config = dict(
    n_layer=9,
    d_model=64,
    n_head=2,
    n_kv_head=1,
    head_dim=32,
    d_mlp=192,
    vocab_size=1024,
    activation='swiglu',
    norm='rmsnorm',
    norm_place='pre',
    norm_eps=1e-05,
    positions='rope',
    rope_base=30400.0,
    rope_fraction=1.0,
    qk_norm=False,
    attn_scale=0.177,
    bias='qkv',
    tie_embeddings=False,
    parallel_block=True,
    init='uniform',
    init_std_qkv=0.0398,
    init_std_o=0.00937,
    init_std_up=0.0398,
    init_std_down=0.00541,
    optimizer='muon_variant',
    lr=0.00802,
    lr_mult_o=3.0,
    beta1=0.9,
    lr_head=0.0102,
    grad_clip=1.0,
    warmup_steps=200,
    schedule='wsd',
    decay_fraction=0.849,
    decay_shape='linear',
    final_lr_fraction=0.1,
    batch_tokens=8192,
    seq_len=512,
    doc_mask=True,
    train_tokens=100800000,
    steps=12305,
    dataset='wikipedia_en',
)
Each number is 500 + 25 x the weight over its row's rms, rounded and kept within 0 to 999. Layers, rows and columns count from 0. Numbers have three digits each. The size before them is the row's rms in percent of the matrix's.

# layer 5 attention output, 64x64, rms 0.531, rows 51-63, columns 0-63
088:525485505523512481500542491496496496500489459456537468515524447478479501525496535502483503516499483548472481505486511524511485538518486535544573510496523491501516513471476450508487493472487535
076:499483545492511475498522492457524526538471503454513498489474465474512473536520464508491517522465469527463505495496533484479505498491428461482505486471517476496515498544493464527519469522491505
094:456502495542466506445506520472491500499518489480493535542521485501483523540502522477480469503479489484465455533508496527492533461500520507516495489486470502478439562486506500520487538494517513
092:486481538538474492492494469472507490510508492500562541517509506461479497518502489507564532501519505527475496500533454489505518495517521493545499480502454475507530508475494523473475452479512452
091:546491524500504488523500561506472533508492484529500479464511518510496551536515502453504494551512476509504527492488521474528541539510504513531488483472511525514490540489517502476523455526460521
128:485537512501545509487529506501490483433515500525518488513515509497473501492491534474476490465484482490500499459459512496539505502559532515473463496511501436501509528475487494487529536457475525
125:525534523523468521509523508553474487506514497523502527523463498481494526532525511510424493495541484470508493484512510508491456475505518468485483485460482545529483491473477448520488533502503507
118:468493532514476478476509517477541500483468517459423494486495523511520489465509554484537468526463499469487493480523489517491500492471501510495541534482499509477502497520503480464493471498509559
092:470511485554525491469496491506515471529480512519491510519500472511458531521502504530563517460487552519561478535509501528476464480506488496536482474464478476525512523509484508506528504506523495
119:527502503509503518517535522556480528543514516517489488477534482487436514493477507527467475528492461520510481496453495478539467492485485479467493510509516534532472539499522535526488529518476513
104:508465515515490487492501498558461457494499522500440465486506515512489500509510489512492440509503445530507507472506490516459445498497506448490530516481526502493474492467493534488500485473501543
094:509484494451529504448522477515445520476495522500445480495518500509502510536530498484519515456513495492523530502510498505528472521474511529509502540524510437475457502538482481497490488530516467
095:465519443517493475507519471508530494540459501490540507495521493526470486479541486551475531512532514475551500521489518503508514513503508563530504510468501531515502484473503451519482513491476492